Each number is 500 + 50 x the weight over its row's rms, rounded and kept within 0 to 999. Layers, rows and columns count from 0. Numbers have three digits each. The size before them is the row's rms in percent of the matrix's.

# layer 2 attention query, 128x128, rms 0.0562, rows 0-108, columns 0-127
060:358484421586565483530440556517583500447502443484570540503431544456537553472519495519439550449462492557425493503580553450462483502539510561502453439423541495517507422472490544509555504479441377491514505462479447415539438433546580449422560553530496469510564480543487476569460469439446564507473555527501463621499435531568520528460496411404550482401428546534561494462447504518460475529523
066:537494531513477449436525475514597550518583380480496459552572548433544493453596445415483482469475525461518579524550540578511465575630521553458439516621519533531413554403472502546542509455423376498459457565492565412551426456456521440487487560496478525503487534544510535478516447510521511422471469468571466460371509483552488424520463505412491491455450492522470523543534526502525511551504
064:530557508457516515561516423567530614490624449518466541532619563472591548431543532542487463438470485474537506552521533485446510443623481501485522503470460507454398484434492489536485491529461466482397510502458445472435497528504605459568451594442491513551486509554462444509492534541505510417463483552564474543372494526539556501492522565421563553514455491578557582536409505530545454571515
058:496532525474459511428567385524462523533532538457559523487510508566553501392512447495489493395457404459501475498506609494477599441517579533470474461516603469460507517560578567440476519548554587559431540447444454453374510505469546478432550520456442495456402480534495475519446464508450496479447478483566403554440450522530484465478500458508563564486432480441498526516551445525428513626454
113:568391497501464508459474544679611495467504440562485518627522587492532499493518533485544554468420529530559509556462499546523507563544500515551533568472516505494503531545533464476484467439465426419470495491552547579407504511538459543457513452484510584510587359481483537508504474543548494363535485468487433494499484546460618547531529508516560470498505433416452422523488469521456476500557
081:413496465557488477525419427469404472484490485337529511401405507535478534511491538477475585511542502528460446524490558524581465481319524543539508513467492477508503531588523465458509523468624508562544445461493477505499509397517454524502529498507487545473541519489504452485414489486405518489555439471466479534604445489429515600514467404484538441501396479495530447437546431473478526542476
099:419449473484501495511451455498436438477514534355534506410430466488458589506561550509514581571579468525465457547477585567606500528369521503553543495470534448475558543574540472434473521542602508560548477464472489485480534440492452555482535489511485532438510489497494458478414474504417538540559471426509439558617395525472516561547464423499509447424421464500530482434513440441463513534509
097:584540529532456452462540474515551523536519437595469459579577544535548431441489495468520429387431517510532540461492447479413500499645492487519500479564522516543441454462466499532506491544389490496415517502496529532521414552511565474547436530495500436586468517489492555519570516472620475457466520507528511466341556467596484437485520603502505489564523535520462472519551593572562498439473
137:491413484504473473493456525642561525412469462514477465631494543467521434472490574578474528518507526457524486500490517469548516564598494481508371494470466531497502481540501488524357484461483458500511496623507573478367481496577522506429477494475518590456565437543538484519559460541551572393524503537514463448505519513504559513510509532548539480464529402385473433533529528596450512453532
092:627494498502478461448533556485593544541510443594438517613558564459558429478501473473526431451424537511529543434515416438438509468668439489480449508518472516514489474417420531560523487473400484431493561553508535531469490568497525446522428464508533474532535495507497597535609541499615470462450508546514538486424581474558488468453506575515501512526576560503461496570487544549532500479516
062:592432448484418463498470440519483487506565523565483542614610599455549413399475534484527479413407444474559523413531457533426541447597461401520433466525483521399488431456447488518458492533481540460446550547485519569483421554533532531595485516524484461532504503513424431580514521554498507574506491533545491527376547496514479462504460554453483420554479512527448541486485563560510519496503
048:546477406476476507504509436508538607528534452566625537471555587444535395468521521597509423549429517551571473475453460411426535488535583412522507500497569553474490502427549464547459561489449510493505515494533478499523508501556485484534538435512430428583409505420483526554526404576507512554515532486569504417463459483481468506484447546491611539479461489517436527494441495422374500440482
081:472450483523483501515447456583466508413522479470478497557470474463528507534485570574435514560545472526430412468518571512554524535479464462537427420445503523460528534591538421511392565424610475550468433585478529463385479393556479536428473515486538617469549489608504519519494438530404541490466515510562454551499422475528543543534481478514511542487484440409530376446516555497494556473506
078:544611519487477550509543449463494604495502484554445496383577477588460479471410481472488506437457458485492548538451471498475464461577518543496505535513532586560394442514490544586581487479434525507504410434515488521587438518463469540544550573544497433599429634471472427497493530467475463476491528514504524469361537477528449470467478568473451533609477529554514515527530532538522556403530
111:382543475449515521540439401489383502475508519382531507405468435534477580544478544522457569616556472497435446526520565495566500511355553486527569507492535466507541556580511520467476509491612476556557451433483477497460536433535468552481536489481470506471435504499491437489432427488380501576514485476494444563568416543458502591501493436500527488490478462513540503433480460428443508557521
079:391489492433473546476451493526414436494524506421556504423517461469422613492494566531500568543576535564519421516511569566607509535459463486565567495503545483490522542601563453441420540539585478539465501472479444527451507448512427510464555482401494536504460454484577501547455492476481532551507510494492499546520424471444550603594524420486534410426457491506488468486490461364501475542585
053:510588548567450461450492553424423446464579417487520460525542543599333548512479487575489445482535553592532554520501552488565489470571515419514560523506418534473466470466511547509550540493548474480543515524525528502520558568480497450440448489470548456436562484514491505490512527498432434554429531523445510415402517510423501439555451584366485492464560486470511500563527569453453426454574
083:481381437476470515452468555616549494436507462470464494625466489422488586504495580557503537515498502470480475524511515531548489509508477513568451501460501500425540508584501500513418475438585408498531469539496548475376471523496444508425560454437501619450616378543500470476440499543453544456488473526478466519572475415377544500508465447495518431437491437443463466519501471518487525588547
105:616419521524485469461490544568634530517508477569485452646539565458564427499547477477515465399449527474547543492503439512483510491633476524477439508521443495471491440444508519577434466481457475431459516583547511532448430568502541486506495487484539532540562458526508532517504525554656524398507470493554555465455606505534509400447429547508538506518507530458464482537494523618520500493510
081:580480519483461473533508508531595544524502518563452494653585574518494446485540466507523462421446535537555561466527461429426451468647507529471508444497418514508440475429444445545476560497455508458454533509521527514444474562537556460593475419477535420581504494485550551517597530536663494469446492489495527468472613453514528428497485567518554444530479554509475494545553558532555497455496
082:563423517532491528467500519530637509542510422532481505634538599471518435506514534452480447501434614485530513398499442468409480479690450522536450490514442551465447490471429469552567486454433455432484508573534526541495471536503525417479464490470516549534524473504500588525593527543580485402485471513544572492462530473574538452473522558457480481547544528468414514508500526587495496478504
089:475526481456508487536474498466388495382508498412512424449506460530530512497480547558500556528559457449418467466543632435593472455487513473437424454475438500468503438542524521561397560545632541598563484575464570448422548442562555530435473479487522591428443519592535455520490476474445507490526512564519433521508478504508436539567517507483544511454481414437529454451549532521498565520537
103:423532467507508493557460481436378434427533550443503488347456403474433530558516525500474553576530509476459465502510579533592510521369496498487518458443499500518529548578588529464444563532619574545561473478527468420531496435497459516506515530503513533430500467489509489536470448499402517564573523486418441520610463519500450588552539447510474443414488503466520463451504471413470518535515
099:591479544495507497486575501489600523530467500593453508580550494487523424453463458501530462441456521509543540527487376484394474562662483494448493525575492540479435497434457518541530457487414502436415512536495566547543508552516527466538497461459516423624478543441475493538580523531621487521499508503561547471450582504519446427448476579522497537581557525529472502556489557617522515460472
084:616430504486491474499572571501591494503507500605481505616533504483498447468522488507531431481453483494548538490529399476440438489645478537470430477479486487541459446435489523547490500498384493447416529547520509525503484559513514496529481492541499446528607488509514600526547598485634452480471425481464572472422617486553497432436537519528480494522520565545461477545526548583564450423528
049:461518445380448533509494490529461535404531497497570552513493507429452539437526608472444476508511476518473578485597629483521540485482493563589534516597482501412528545562579543513512565598505452527573501478504506447484549440538459421445458537458459436490503424518505492460479419487408479487452533450397434473559381530518490480542485435476530534492389441524588475503510493481439517488566
098:614430566505471502538509487492606537515489470629456497583534543478508444520499458490485419392469508459509547480500436526422460509653473496493454514557503534496461484444481531599549468486416501420488532584506554547496443557475519458534454494520492473570506519442466552469536488519586486484451497504506522426415587500556451415467511566510420531566584557489450511601469550588478492411494
067:421502496490522549498427387558518496535522537447491497497530508547524551549522530434406524504537461482480510508577651549502516557376538521587532455613514505536548568538517505447452550513587435571564510435500517449401512473504489493461469567431468571434520447591573447471421513463390544473507503541536484575499502529497541559587499426481540456503440451483504526445536463492434546581486
085:347488457471465498454428455539437516510476537399525490360477440511477505482475540545493567607547481511424451555477567520573521531408503501507555501519529480535490550575522444395491513491565535570530439449447440465532487527495489546488541530450470534495453525517509483468448458438416503496561536467487440589591394550481569633559473441531507519457425451554537500481488484399462525509509
134:491416458514488484470458525634561520415495444464493469661483533443565501505506573533498572480542537479537517514533493545526512548578499497521393488477495486440531547540497458497400448465510449499520500555492577496370449495522503523408504507497545585472576430516479485506514425527502537369551436534511432497525560550495605490486510486545565487464520356418428426533491512546501502498550
059:430574447449460449532400554498571530473561437498536532551526521557508501506461473499456510466544422546397481415542467467516533562451526465453487536480540449448495566523475571522489505504605537495584469481468506444490516451500573403494568495506443469453463518443463453435454475420409580479472464483456534466567438556529527500522406484537527569428548356426597495490486529372521563508530
075:612523547505540475493522552518524529494489475615449464572524449537476438468538472491534445456466547465534610541486398434455474512587460530406453554537435494569476474442426528564520477514440461469459495571493586547522454550475603457556507533508486406546534481527468584508531513495634474385495545533555566480514596431567437417459483552516470504547546537464488483549506535556580476472527
065:403524473470513553552471533539408529504453454476465637468466516504463585511480604540517548555535481540532448534564529546627537492374553543596511526439571515514471473523510585434561487579475536543579493503513488573519560510478483571474511558566501531472499480452460487493459561489417529560483470507476419559635470574522543550580565455501553462498530507545539501408479465440507526541553
054:537537469560508520566540540522583468368536448511399509648556583473562508453586531462547515393455463514594612515484416536442420523553486571490501566560492557454458492423418525558454460528440470473450530542483527521520493541443503496481500581519518469450532440486425504547516542489562511505566470543525575528528568458516429412452500567496533483556539482527451550476411481519553482507527
060:452514520493407576547452490494431547491466481471510493470323521496450440623424538442485534464465565606529505506523437574515466478413447480541530498507502460534552547533504523444558533452571518540517501511525497528535487465604375529540480491429509502537453557468510527523466458451501409570512490442425496494645513532454481567505566431561555431514542524507508466448557454405511446517551
070:416502398473475462448446588494463470496422442397579468355458471553486601490510493529493618595595551482482444495547567510564529544401564554522536530561492505478552520479549499416514473508522491505621426467503471471535545515459513548443518454482517527500506518488481522444441454460437504586555478370476534511524490521483495517487452430529490570414460451506492531461435454508456498569444
058:530465494574491458510538586482580542519459463533552513542508585438546487411519494521500475531485543492576552480499462483483541494591519544521455519535476563480463453478476575532573481498362493454374519600521531527522556533448495370535393416461489429519537415415542522426541450519556492502525457497465421502522619485440425453533469477464561533502495522475436494529474555595415529432484
058:501478548491518524490539515450456444455569504496504450493474507534540524497514512474407501516514422518398464463554496505512570516626469402540520562498552563476614514451526463566437582517529458469491544494489507487365612502498532501498505578492540521492532465526520471436538577466429464573446537467453515536381376568582558537531501509459438544453554468395478604492487528472422511562567
091:391630445493481544526455460447385494477516494458535530385479512577439577472501533522462608545537458474443422499538599459571549514386534455545548495485522483509513535578522572444458553543601519579607485437503488479514577451503503516464506507495468521472484547489488444521433416449405528566556546503460467540551436561469484588549524488539493493477435465481513488431486466455530538574507
106:425488471505455524513434461581419513447536502412548505514488485430543525510510594545439561567542466513470466433597578523578477480517511475543447440518517526477520597549564458499414557500620459564530456532468527463401523401566495485401491539436550614485484467554511468469446417521469553470533527491516477502524457548528593540529496474415529504465446376409534499530486480448454557536538
068:586423458555490488406565583511687492538495486520495473631471552474569473456534506491491445502507470553543556430534435540465485481677467462526499514546477535448512513443477528532538476470452505476408513545524552455481538506551491430470405514485596574540524409512503583499600523574545520419504458519500509493460551494555490424485467568475595500505521494492475501552520525519526493449450
103:570566533501495503499542517446464571545479470609460509532494514551531417470480470474487427435432486508508563514511452436404525496549534503460467527568500488576409458431400517550586467481413521447428495478529521530603444505509545503542478528505503434549456592478467481502529549483578455500476538528559550450392580472535429409451459599510481484624542572553471516564486562529516513380496
111:550552524456526496538567493401511499546548545572537559426503476541491472501445434465516459474469480504489476521482423532358517495452507533467613521519502500527517466453489556488644480531434510442447514419554469500647511554492511488601485518514505409562484583415476549500532544499523449571449498488443572440456529487516436437468492510516476517559556631627501574514482559497524478495433
059:567389555469486468499470521552631502554572450564471483589466540479526395503485500498447367541498530572506567478507471566524530459562520487512486485485460466598486484493530425463529471455481547470542495583480480475493418549457503465452458510632482524421558458487482590478497508531522508405513438510509436444484473514474575461481461549381518493578616562572560499596489498525447449512498
062:453551572431468549448466425493420432480549587520579529410591452522527499511503510470407524564534400523533461534446513523469504625494550451596461452569616512515469552501550471533519510531532411493593431510540462457467538464513490518437516565515442503468459595476571468528506498561465564514524570538549551511487457451491507519503449437389465588433491462452530496499471525536406574562511
104:391447468476500495531441501485406462459516552385535473392439459485503597536533544521475558606566491520460455488513593528589480523413489503495541490437512460480595565545550472471453553547578565524583505462501474424478573449479457533480519524528538586448521507479515474467417504476411510562492463469466450515644447536451514556568512410517506477388479472510531500436504416452494514509520
078:607440555474547518494549539553606470538482509566445497478503548550468480517508474455544571489402578463606499512456494560515503552553532577493575555441489554518499553549523467422528446491432440355464531464608502528451521463531528477517542453454456500516623432508473559533395509518521446371509460477475461573508471533496561466470432504460492468487521497566444565550455442431436536449511
097:601463527487497482462521519518589528511539479601434456637541533454529460510532489489499445401437513528557577430499389487427506473635481493440459515518460542521503454429410455547494473481417444433419544530486516540435489565519552463543470510505552495539508479524522507522542526567619509439473482511515581491424609488527522424461460588459501475571495554505436505573475537584547499451493
099:434526460471547463515449477514434527460532535374564568400479510517490599493506490485466551612527445466454437496556591538587505493346509485515529499456516458506563527572530535455480535514588547531525404483457467502524525443533522501461598488466496505457498553509444434494418447451347541527534485464476450531537443529485505568522471444484543540423472463466550547464460424405505530587481
060:517496435470531540544430434529469435515466609418543537500470455456478540572513521470491548581487452519434489510559595452512517540395567588525524439476562515426445546494484458509478556459605545550512478452511527485478500496465490568451501471435460560477488483519558458480477515471379533560448467519380444509582452506437529532498482430532477479517394448438494438404605514422392546466506
114:554369500483459510489439525642627544499466424537529494647507567496482499469478524522512540444448548512567471572421528540543520548584476526534497543508514516511558535514508429481451483506453410412492508519555511572388456531488511505472495487464495574500590399509503522472518479525554505355503478506475434475492533518464648516534483529526501496514515433475435400542501475554447487498528
075:429494468431551543515489488512422443482515496379497537366492460510483548418537542533543508601583470577465368529518572489552529521452490470469558511500527520457624594530533483463480584521546492508581520444454465519400543519556510519488559517428546529413440492499469478510404512479431523522457457470502483563543403570497550550517537509469525506461473428489492576466518482408449535603502
061:588594480609486511520552561502503589471489543655507553522448476529543445483547515476462474467437483440541610447471434466414452531568472490448482501567526465505435421568488517543507415543494471477514538471546535498535498465567472473516524493588466477560537515540539542549538526597555434458467556568564538501434573448571419456531463552537466560540606551468540499492534534596557544526540
098:469583491525509522545513450378447502529498474416557516349450482593496556513463507484500536554536453501473473512524498477491488495341536545485595553486517466532527525505502518491525458557562585545522427426551392528627525430464513531493547452555502433578443565489484473485525499451410462602526502447471481459592490447473446511518532425547454506491465535586542529423536463458557474545473
053:469546526593454476465458485448439507522421506557530541324499503490467510482433480477432561524517450483482444591541586580534488502406493416488526526504552519472457439559550456484553457510592496499474469430461480503514479565533472594542507469506423485452421602441507439549560538461463437583507540559533490478405408517478498560512534512573406531609533515510522480413552509476532487552468
097:588485525509485474557526493553587525461460468556448479654542579484539435490509544531499446464450526473472476493526399465406486488692410479511398498489455571453502498471440526530486487506462406472454469569522558488404460509592530444465432513542544513538505474508498546536553498528618522433504489561565514485423566460578549463502508565487549510540520467505464492533486550601506515469487
095:577435488508497511481457560628586489445526442531472481697495567472462491491550562526499453414481508484471557492489488509511511541652456490561395503496464533476524444462476477530444522446468467483487508592529594509399483513537493465488457491527555555510565438535522524509558487536585570419462484555532546482530544452539533388497484559523532483462554481429462485587544522601471508465509
057:508535503458483489503473498524521531530476557636527478442486470414508428516448449490516507493473438543538555542419395402378537515521515482500443488429550477524534373483465546514492439492436404470458514481521482474554530564517477546480505413521532520535513514457555483517447562462466458574518555525510509537447631429508410535418433569476370565506436555468475552522465579562548508419490
058:531486539586528464494554469471400449554458575450520458417504419489425536526484424445509596543552496512486486584482577425543516510371568479458493544593531495539480440531646516433411563525605505564456475491462452503580512559505493626455557466485438528502474505529508455535466498436388516496484461526464482555564456554515469493542510507520457482471423447524465482473485448432567540496503
060:475491457495469504524539528551400475552418518462563461333492465577511452458435494507430562549525517506600450526496570507472486501389547487463499433527497494497489501449575508387534567539581446547493385403496427457499446492575515542550482541501550530560406503412447444516470432468534473530562437512592481547542512569540536444511524439525510541458425512511484449409511477512470540532454
127:613467492508467513420467553621597543503446450590484482593532537501524484484469481503520576406430550503577455560495480558488523541607518503533515573532497523492493525554537503544499479474413429418458481501550568577407474506512508512498474479446477535493560422493484532534498492506544534342520462484549434536485494576497644548499503535498516500524487443452428379536469475586453476461526
062:450511516436562490538477440437411524450500590523538499440480386501473567532398538543512485540530469535427436496486453449554529499455432460517572477478528464488642457561556509545460520603565588527419445455528462477437617507545521542524506491490469555419488574523552482544599546521408441530538544470505481504521416510508574595553551485476498538533526487427524505438572528441521517559518
122:573517513495468459459556519560583534547503420593482518612551530493514438420511495469493410410423527514539505520521409523418517492658483472470466498565488556523387491443450522549526498490386486465417503509511538556536432556515552433534465536458475460583486508504474512515539496487600494467500512530581542452368570489577489456479479589478493538582550561525461482537519538544520501453454
141:444577525454528518507537428352401474553499527481503546325426433571456541519496441473505510537512450518456461490511499457516493442384510532499593494504527499532485505496491508463576508587554572534532519451479418468613527526434509485564517500554490425519450594480498519460508545454428453593493529486429530528528465505487422518519494468464473500514445578625565564491503447416529473541470
145:419549437530459428536430476520471557422467464447473486472456508432562498480443490548488520520534491439492515465577555476498507512526505487433373478506404556455444427495519490511391505470533550620483508576438591444492429428546506507410446559470549520498519549593488436512544486522531520574543553547578497476433553486543435466561548532512575525542503437396482509531586525576518603470543
148:580425471488518464502467598602525486422507490497490460481504522451531542497518511530550597483472474532543436482461518498584493564547453479512520519496489511505572502601597510501463468526531465442588474460551500561378478504493418640447566433419486569474577381531464552483471451518486467390429464479470420488590464525457601553462533509547528416542523405497493461561489519501492494501540
124:545514389473460485501482472459474491551471458486528585406507509441477608500563419546520448470481511540498527454557485585473485456470465518460519446500443512437541416450493533493642511491561559522490604562490477437518532435503565512512483574502442442545441559504488447475495480470462482578471613606509598486446377484600481553573553531508487413494435557511543513438509462526421457476485
103:528546509464462461385494428444502403443594407492579459411473528508541514337581504496544481435460466453493481560539566515464496446427427508474494459479503594464447439441515486488515413484490516544532473511531447518432475494466454505548519514631547436582511514516486440514498460599505505519409559476525487584425419456514473537495546460486449549483568539485477527537504556473468461612511
139:468539463552416443574462498482461580518388477453477525491452490443528479515478464480494495536512498440504518455585469524496521475502505488386422498509426497451428390441502512541416506497531525637504480537440532461547474369556550506427467550501523528509500595557505428484552517514541507589551584552599552483458552480529382422572559476508553476534529479453512464507528489582505599449448
114:483456527375566492586509566557512494464532471470532458570488496432560352551466605557574471530531533459449522390440536525531503495520413489539550523390536505513563539476501575497476532536469420444519451469505486477499441626454482510518454426430522494495529488460544557510461455559526536398503473466473487573578579521446553485483471461573482513586525479538547490518522447377450530472525
117:567501523483510549555489519502598602505438488462493497583511516517524464570450463393502486499500489475445473524508422476574456588534564563555498563570478456452575460457530519496465450568427394455458464469515485540591470540559500488516572564516483589498583468446492519564509569550547527499522449462501514463559634436383479455455527465523574473514547487444491436563466516565479532430378
098:506544542573463471353518467477533421466634496530514476472516566453504474430559576546492544495507533469532451501476563489484481394495448469511498460516516532544312621489505446422487472528509550489463491526526532478418471492524465519559502426500525486523435472504454431401522471505557459492425465547455501462458439527566481527457379566537451558539458546427479566473522489485583504579536
098:444543524554531499551502438524424434412578514499459421450482496514535576548526552580466601592515475512485450601600590551497545486486460503461514455514490526521526534579535427424481528477532603493433401523507521492493497472503479566423462462477505461447444490534429406519473482552409523464468543494452456486462491395578488546467565484481478479572442432429436542502558475434559583550569
091:569483375562462572509466554446524513562477447475452601554685587492512542422566499521467489512494489457421489459514506421539453528468486474499501442492460507482602498459562546482488491500543508463543509506503520437453439402476599502562490583487495483557531500487558491505544435484669410502538571614532561516466486489493522464399505496510549470482547488426535547501519476525466503473484
091:561453448577463445430494473478485569535514502506538530444596539505479559446546444528462590528515574517581498633420496482482483495497500484598496512521476476538338479532501356504455544541484463530521510532491501488517480494472524604412492434580455506486513432483524499457452487586578460480520441583489501466440381539547549512422498478522406522499512579503460501488578533535593499470457
095:400474542426489458434553513487493476446541504496501485473519510469508526483556505583522447518461468519518483429479534481518481509534401429511458567380446630541462522524495551580520550384551510530537477457470469528475585483486386509532491473434552481400478492491546609580477439580490577462540420454520471628470505565416550422511453459465504570520575472552465514524513453440537495529431
128:552447533404562509463493594513491433463558482503471421478535511547479508494541538517544557553487434511516451470426513496582433507514458462572552517419527512467588581571546548506564501557511442441541483437563446575468522577466385584487534435538507552494567413483491529526413476480479505426423444437399440522587474480428623523450486506532477504545510482522505496584495506387481445479528
140:517536523525509598492580515410489474568547562498516550493526463564474490507551496479511439485488532557506493513475452460480517492466542529543608454529561494575445569510395535464639501514521518379492552489515430493553554576438507404563538522561472433542468516375475528474477517440422455492505436513468526519501448504523512546454466439443414498484454593606563501430498449417475402577525
114:389515521464471603515487478500385490516482466475510524445470409553501598506539495553526529459505467469480502538591512546530543522387518485507543450556528556449374472570548476523549582394527471524458472556482538449482492521446564454471505520466526461400513519574459465537503454488460481522500568536478490483365429508561459591527590391446512512479408442455523456448591537537489489470559
107:510534552453440541578452496517526497579386513491537487571414528594592514576419468447532369442489487493442524488489491542544445530519528521501485535485444557506593444449468480508479437449458446571452411444545489548525493467466539476518513565493487515536535508521484507559537606496472541544469476427503557555580574499475433411520594512461609532477496456445534387480476505569514561454397
146:531355518475502433430450586495525438454574502502527474479537572476469490483563520521527571551503453513507438473435493440593499467549456439530486521438475508490565539550605534533487455515516473505581451440529527576457538560486366619464491400519526529458523435503545546461469475536515495474465451445475445458525487501367593476433464464568476525536582495544457516602529548443576510531459
107:519624545426420532565488487411494514578467482474469546505439490549421495470480461407568495433463486501430518434538427495410494491426566567441550465619548507435518465482519582419566475566463503493521578454468477501529487492550542449456494514532472540602566487486485413540479515443546468535480554442509522560542447531514457615563581520395584460493460551497475480525452498572470505561516
123:544476433473588436517497557510570510467480562423450482545566534441533460519433535440513560567528525466511488508444469450553475538618520538567489485481539430490608594515468536400454495580502390407545452494534460524449507564495410544438520463507500618589611443469536512460481491489544494459523443455486423554619524508465571479401449540513571439483518515482470498539468527475498489527511
105:482544592463458452459482464483374388393579476521539450392415535439423451459522520579556547516511511553505473425504540550487468484556481453464515553389556562579508508508506508487566475548517527511584505504504516476489572524569436556529423449493478483454514498453508511467472452541425545488404515459486456522449426491522490579502494502603423511521519468583518510543531471359552526555566
093:551480557565484526535503528509587490573404543502472534503385487542455426541455485473495463488530533464464523500555455452502526504493564524449539387543513480430622455496479493478491518513526531481463478500517477452529472433521630526461525536461467474494584542574459594486470591421517472491534440442497564388601541481431466573540525474406577413519479510497489454490486500621482619434471
103:508537563377449484510434481453534459560430501540528495440364488517503528531502395517524356447477455500422518434463486487495474465523543429458503532528467530433595461468463488554523467478451499562491500412495464593507538433448564450525487484517479493510504555489511548556541602488512533584484493409530552548578572521459442470571580476423538546521607485459511473532518532589446581548447
113:461430491522412503413544482435516414506578442561582441541545564499573577438557481476467467551523449468495438565563552417537454452457463513461535471542469565506428454505497422548543503451564509518465495503553481442408530528429596503500558562497496453587439447505514444505482462522529476495344569512435490565421426463551487489420536482465533530446460514438594529455586495470471469498481
120:506509499456556467453530517477450494477554516545541565433509546467433466445574493635579511486496556539544523403357499495483535475493476413495465541402498482532496498517517531529554470499521561499610528445471535500474511548442425568521448509552506498461449518489545522443509419550503510492595458528567491454479489603509568524488407492528336514584552522531537585464530499393533440504585
124:457549426494478478451510440466467459563599453532513520457532488507365521444587540536515475449519514565492468531537581525432542449401469482470540428563528492504423546524529489475610561502568634506524601506481484467460556481502501470514427529516525462453377487487470483464503476528458501473514591573448459511410423524572507601517464471474443488475476563551468521510511436406507485603580
110:456478604407614472514549499555468508427598485491552403566492521474541411497466590560541460525519520501448445454431533478544506532508408468518528500410537536525497571472515506512547504435519442430566501507511512467475506598476487446539517447442521514445475487430439468509507474536483531470401449532558532567514579512565468528518494551547378528502482465513532480452489497311455451584548
081:571475564500470542578537542508541476539469484535449441607489514549575494572463484513507445532507485461448493481500479480514416514529581456524527519563478433508550447464461440562469512548476533524424509442508484489504530406487619489536488475464526502575636485543522555533513624470543496477492431441475492591567526488477469422446468422428617473446523471558542509469500473593499637463386
099:484517522471499489555488437555471440460518473553528346433522493546541583519460455550454548542533409511430487649552589519524520472438528499499515450596500574501430517569542440540502511486542510515363496596488487437460491423483543501517515537459503462506527460544472548569463580452454527489461591436518424400431536454544470531525553472439526493417428480435505495485570513502484585530527
095:520496448534433440537490545500477439484518502538539469438524592451491460479485467558473519545482515554453485435492518561475420432633578443462546450444451575612584502505439562512563452625552581479588464492499465451496599418532427578550405592506441424527500532454505531483452490548446501498450520497523481392518464455490518464464513531555437516488560540600470467549520457456485508533465
149:567558463418526416554470546556545518468504524455462455503507524549536527482492524513559547481519502504499481498473543560578392556569479500579562511509532501477561536598532543404529516525494401388531472522568467557399480502460470559445530580455461607523600385531500544531469445480462505376449492512457425534582458517497618544447495535518559461489460465443492449527503511484412460495559
087:560504534516499418522431502478439514481484505603530532434541535511458438480495466504489569458485519539450510405434534570431392524551475364489515495403508506526447521531445585517632508490540587526613497474473462538532581456500500556561434522517436510473466543439591545417492435517517516540456451457544518456497486537485567556505418493583485463518498445660472467496494469464563481534480
100:514470525515557511485476584478563545494442591442448502464470489465535509478443453467501428468510509505443528514488520479523519485574522470502525513457451562468572394432494523514466509438465500518407426443543493536550468414455500475506583485502510542510492607602483520522479553476461489579565391434511552514566533483334473448504536531404557496505579496481415554539432558648542533452420
098:498495543462511445526504522523467514477512468570509486619536568483561394511469511442490496547480524419410472433428546450596427500544426465508515452465524514623399566463522483485469495536501493482567474501543571460455558501493442425573471505412549480504428548441557475472494513531524537460407469584521499564439536530492516456464385564604499621514538473526557515448544476385493534546538
142:550434609376535519455541553479500479485545566532487479520526572531461478514535577530532485509496465507532483490349486459484495519542501489564577512482540457569549587492525539511580506532462424428540498435535486584498547585455449511553484417534504517502522451385515594435489504527523493429458414458457467493562501506423622521432423464525438535472541540603553539490452488419515417541480
098:536341516526471487489525535518565527447579613563529458523472556407549454528541508497525574582513498519499487451483466360504508476513528478483511580431517482556605477519560541473483519546535480480455461430485527491508512509534372597468503452500524489424588446493500531491523559590565471467479508517457478487502518393433519443452508441538582554546520458629454499533436478462546537466415
099:514627610448585454527517432485452542508490517457443458501542450455466393446429568526564534485484484476460518433419566482466520543510497500536563431484558482520548605530491523458453473456487517476476532461461409484528465523496489414486506492521515564528593520504443464520490555465453556447514519562573506573496523470615447581524470503503438483528521574507433505447391485436511453657589
112:448552481581439510435466453494496404483511420519550493463526527536451602473558505543462542553484493514518450507576569578483516429478435437486446509468461567497377421504525471538512503471525605542525487584527605501487522424502502573509452475514525418457419492529551479470484403542464544521494476497462460472358462507532547475475464463567486504484486570502565641539616501502525591472548
108:579525421550575466627511522456529580507420544465480558603552502489454512467481432507611518487495495456512530504472443525503499582486522530468444473522514421509605442478538604450480461605422476487491587474479482487529433464500553528488479516517430534591543484506539419459512496433504456535621504520589511399587473452488507557526504476582512415510466512479474459461406463568432467456483
110:432475564515564520530532465541466483393592483496556423533522538452572443503501575546561536570533538514469467444460618512548505498507408497590520507441560549575494576491530448533456491459508470478561403513512541464479482548448454549528473477519511490497485450437486478501465443510449534444434512540447482543476513479532522506455437534600409513562505440466502547453569522302528468545625
102:582467609377509449637522594469416575512426521516457452555424493479525409567473467486475489486478541467421513456453483555513486517582517504536605451491538494517498481446458552491556505539471465475563503451489441535516549560532553471504522466563484533554530533486538440539551523528451591476443507489535540564629565498585514544577547547534472504511534498520504455461421462381449465517410
106:499530447508488539582504505492542465518440496456465464514472473503518605577449469441468534534514492482490507558543478607505519509505569592504523423536515452454657452502511490451470531546484465488384462500497539476549436504523551502410536537503406516550569477556485499570505554433405437479485555493471500445534525410531413597506616460462606411496358469429459490500476499519531548460502
122:477547511546447529496501474476515520611423475507488591433478466580509480517441427414447427436477540497485520563545450505480604442483594569432549474501491528519429500429461441511487465483459508558442489495502475486635515421488599368525492525589478420519443567543500419499523571490497475556462602532496596540501505456530409478573591480457519532526502543482507449504452527576494516456452
165:432519449553464449547448445467443564480446470457489525532471480448504447482508483524431455542555510479513545461596484462458490471486486508416397496478422500427463390426465494503429527505499544632463510586409549443515430442512562493473466561488544509481475611564526452519577508526538542616578526544575602455417558530543388418575521523498531516506531500449503526480513502561494551451471
087:492478447426550504544458522514608509511483523421377515516580402556556514565491490506454480493500495542457451563531585533500520500522511518468448434501463422484608575510490520504461549504487520475434469445504453493549456434589409510476493476525531496488474473526530604590479549521440498536536434483495465480570630422438486424516589572377503525496566505467501537616479556560519559490423
125:459407575496441531430510477522520489502474430545551491553444516506658488500462478433478452551535466410478514516497500469557512432493499540495575498451532594542500518396484446565440487442518462490491395447523540467565505551370518469594573492488499362560451571467530463526487532495530489456360571491459545588528512448456477479443541536481537576468538504480540443538473506431480492444475